Weights of a small transformer language model.
Size: width 512, 4 heads of 128, MLP 1344 SwiGLU, vocabulary 12542, 56.4M parameters.
Each number is 128 + 24 x the weight over its row's rms, rounded and kept within 0 to 255. Layers, rows and columns count from 0. Numbers have three digits each. The size before them is the row's rms in percent of the matrix's.

# layer 3 MLP up, 1344x512, rms 0.0392, rows 1272-1286, columns 192-255
101:090142118132127135153132088160142158144103113127145111165146077144113152122108133107116074155142129102100119108149087164126120125140154150118086163136122112132125112137134091147123132157156116
098:140125159131115134097129093097125151082057156121147136126116162166138123169129119118154139119157119153077112138101085163139148135090146116155094134134095112149085117102095078140136101148086132
100:160129149126107113152101111146135171128123140142123115111162159134104171160101119131105144188152142152142101104127160120149132147101159093141123086110135140144079109174129141157124136111108149
103:123161098156145103084175123087171129122136137124163106166134127122145094125136155143104138144079115125144131137116107113151137133128128122131128155106108143140139080071123114114123159168137124
102:104114083111183082134114121126131125138090165107091103106110127165099126108097081143153128152180101128152094153157149106132163139103138112122113127131108112109142129131162135111133090145117110
099:118112112124124106099127099144108149145124121128124127127112089131107159093134155111160141125108143140087170143122095162088152160135115156140136192163146148123126120125128129141114114131145097
104:094124141099121157148136116146123080120159105120078107135109133103117132124097065131150137151135082103124121128163095107141118124116071132089138178163088081130132101134122118116128109119140112
107:150153139118160076156105172132161142120083155105135202132115139100142160115113119079145146111122172114104148113137132144127101104128114148139125121118130146079135153148124114140129101164162165
095:109127095107157142104116107146123152122127091142136113140118096123110129092127144161192106146146176133135108113142153140086130115139145133142104120139144146142148176127133144118124140073141092
100:156124110154130166117099114173112147097174145146113132107127142119164159149166137124173129092151171149156088128137139113124153130166109156086140148137128118124135107172140104109137102156167116
101:118085128113089161123128076147123103118129149107082117121107119115140156137108168150103131135086112116097149166160131141118137142100109138132137170114110151152165101103112125137126097113186120
097:101100148144102114135114080172072138148089150132155127152128097135160163130107129130097163155151121159129107106060103115135139121123125143092129121139164067135121121163121102132136158126126112
099:161126102123175118137079161107151139138216108128102094141154154132107137151076111115125137134123150126111165167151122113119119146140114192126113147123123175138151182112130080134135127159122169
101:118148174136121158172144132127110158167122104152162122150168158167144096149102105125145095125119119139153110130078095194105118155125105112145143135146124079137138175129115135127111122137127147
098:150141147151136101125133098110184152116169117120109082142155161108123102147133105134156131101113147112161099131162096160144133108159142169149139152102113124137111076157103148113103135159119182
# layer 3 MLP down (transposed), 1344x512, rms 0.0362, rows 1272-1285, columns 192-255
100:118106142123145101101115171138105108153121126082154126091154148136138132114195178090145094095130156110152129109138133146131139128141106173113126164138133100086162160103161137089153145101102091
097:100120105120130123120124146106092095150115121091134113137168149174129128140138100115138131121118113124143123136134085141134120128114090132115125105150166115149149171115157098114074145136130137
099:116163125162096107124105141128173136138135146118122097139152126100141134125168121135126085153115153084116157143110143156114128080099119136102100145168131117098153185126166133152033138128148118
103:098181103147075121125153129113142131149179128065134128122106141137092115127121131159152123120188099131103129102116119122084148144157147124133148154094127135119161117121101108158127107156089118
100:135121183144156095158107091105081159136107107154124123134158146114122141135129088166081140107151142104112104125114114129160118118103125104090126115106157140168136136141153158109145092115130136
099:147149092112128109167147119162141124108128149067106158110105129118103136151140123109113107144094134127121136131147141133085128144140183131139110111138126092138137113116165151109147091163133114
106:097148119130108153105097138097121145123150095122147131151099094136161111157130106137124139163120133122148102170148150082130112072103149114166070147117143148121116138143121101058126159161135102
107:131112118138176155136118154133137146123099126166098102135138123131157156123112145128116128126161127114137145141097102129113124163114146101118096077115105120080129142105162107142221156112141066
096:143164080130144164159087097171157138068113108121114195169135128149129151105149133147161120122139135145133149125127136121115128092130131165124141090155135117153138165152136117107146114115146124
102:135161150090121155137155119162133132155095141132159078137159173088155162157106133090124121142154139136102134154201107157136116101146107133095160153150118151119140129168127103162182113127136093
095:141099111138146106115157135114119152138109169157145163127119089143086103126122130103122128106138130112164118090075133146103082098130133149101154075126150155132100121139146116129134109158106123
097:172114125155121153100154114091112127111136158116102124163164098115117150093058131104134133159148095139121117125138101097112149149131120132162071153130124154120129128120171131119106145169115130
099:118113141102112154131092105178080089109131139141132116117168113097114139095127147134184092115194133120129164113116127140111109093155138102144140073131156128184112130150148141155108124094131171
101:106148150163115120126132135104103101157127113101132128062096113088146107131095117091141108138111134124150156177120134089104121155123135117103106148091146123092110142089136166123113126141134154
# layer 3 MLP gate, 1344x512, rms 0.042, rows 1273-1286, columns 192-255
100:139178119129112121165135130140131147163097134145149149155173133096102134136105137157097138172130147140135116086138101088090134135105121127117119100122134139129156135122114102174118087153137130
100:173177151154159148085131122081130151142131097124128135100142140155141144096126124059130128156163112133128122155111094107110148106109143127135147150127113104119108107148150128082125117131101108
107:147138104109151142110105130196134140111117109088094111112168161109104112186134107155128138122128120184121147171136163103153143115142178155144119129140095096141149118155137139175121114153157110
099:139122091130093113114169138124125147141167126135146131137082063155142099122160174120105164141132117100126115116127161131138131132144143139134139140128143134113122123105102097108151095150093146
095:111131132151135136140139119130175146158126162132093173127101138122124118163122101132079096120079136136090133118140131132100074128156114132120124130154068136152139136132117127138130116122135116
104:166127168149174120061111111107147115171147161105117136129176136145144123174102122125109108148167137162090117134122130156127168164092154134095116126112126086173145130149110147114142102122149127
103:121133095116105154138187178152151122118102121144163130124145127160081124080156145168095108111127146085123124099153128145097108153108117130098107139126099137151125091102110095089134123107110131
091:080137115074156135157121141075145118105138134102141124107119101097097146157140172158145125124139154089131164132141168109107158144149157121123106143139154132131111066131135182134121152070138076
101:134107143150141127127115135092150152102140156131103116166133155113130092089144143162130097140132129121112117121093142107126104121139111161148116136101117103117103119113147109095112111138137132
098:120155115124124110117129113117075148122124105126163146114145143150119130113162092125168122132111130102121163119130093125207125132158128079143114088102132136114110140175124114086135079135130138
095:140119123099144105122097110123142120125117117109118112104121088109157135192168136163141092160166140136115086102091173138157132133145101140110158109147112117113088098172138121178125151117141077
102:139140088171143124153154130122184130160164176112134161127139110131107125141118122128130145112118135102133097125144178139115103139108119107091161107124115162115133112147086130107150112155147145
094:110151115125185160075157131117086111111168144109130123094131111094148141150144110064141128180142137110129164116170116162110144114103121138123120109126140161136116169144089135152131159106119119
096:071111155090112100129141156094130136143091161101130173084127128151139166100111100148137165149135098145144177120129090085153133109183142112105107124124128167117124133162100139122129163107120158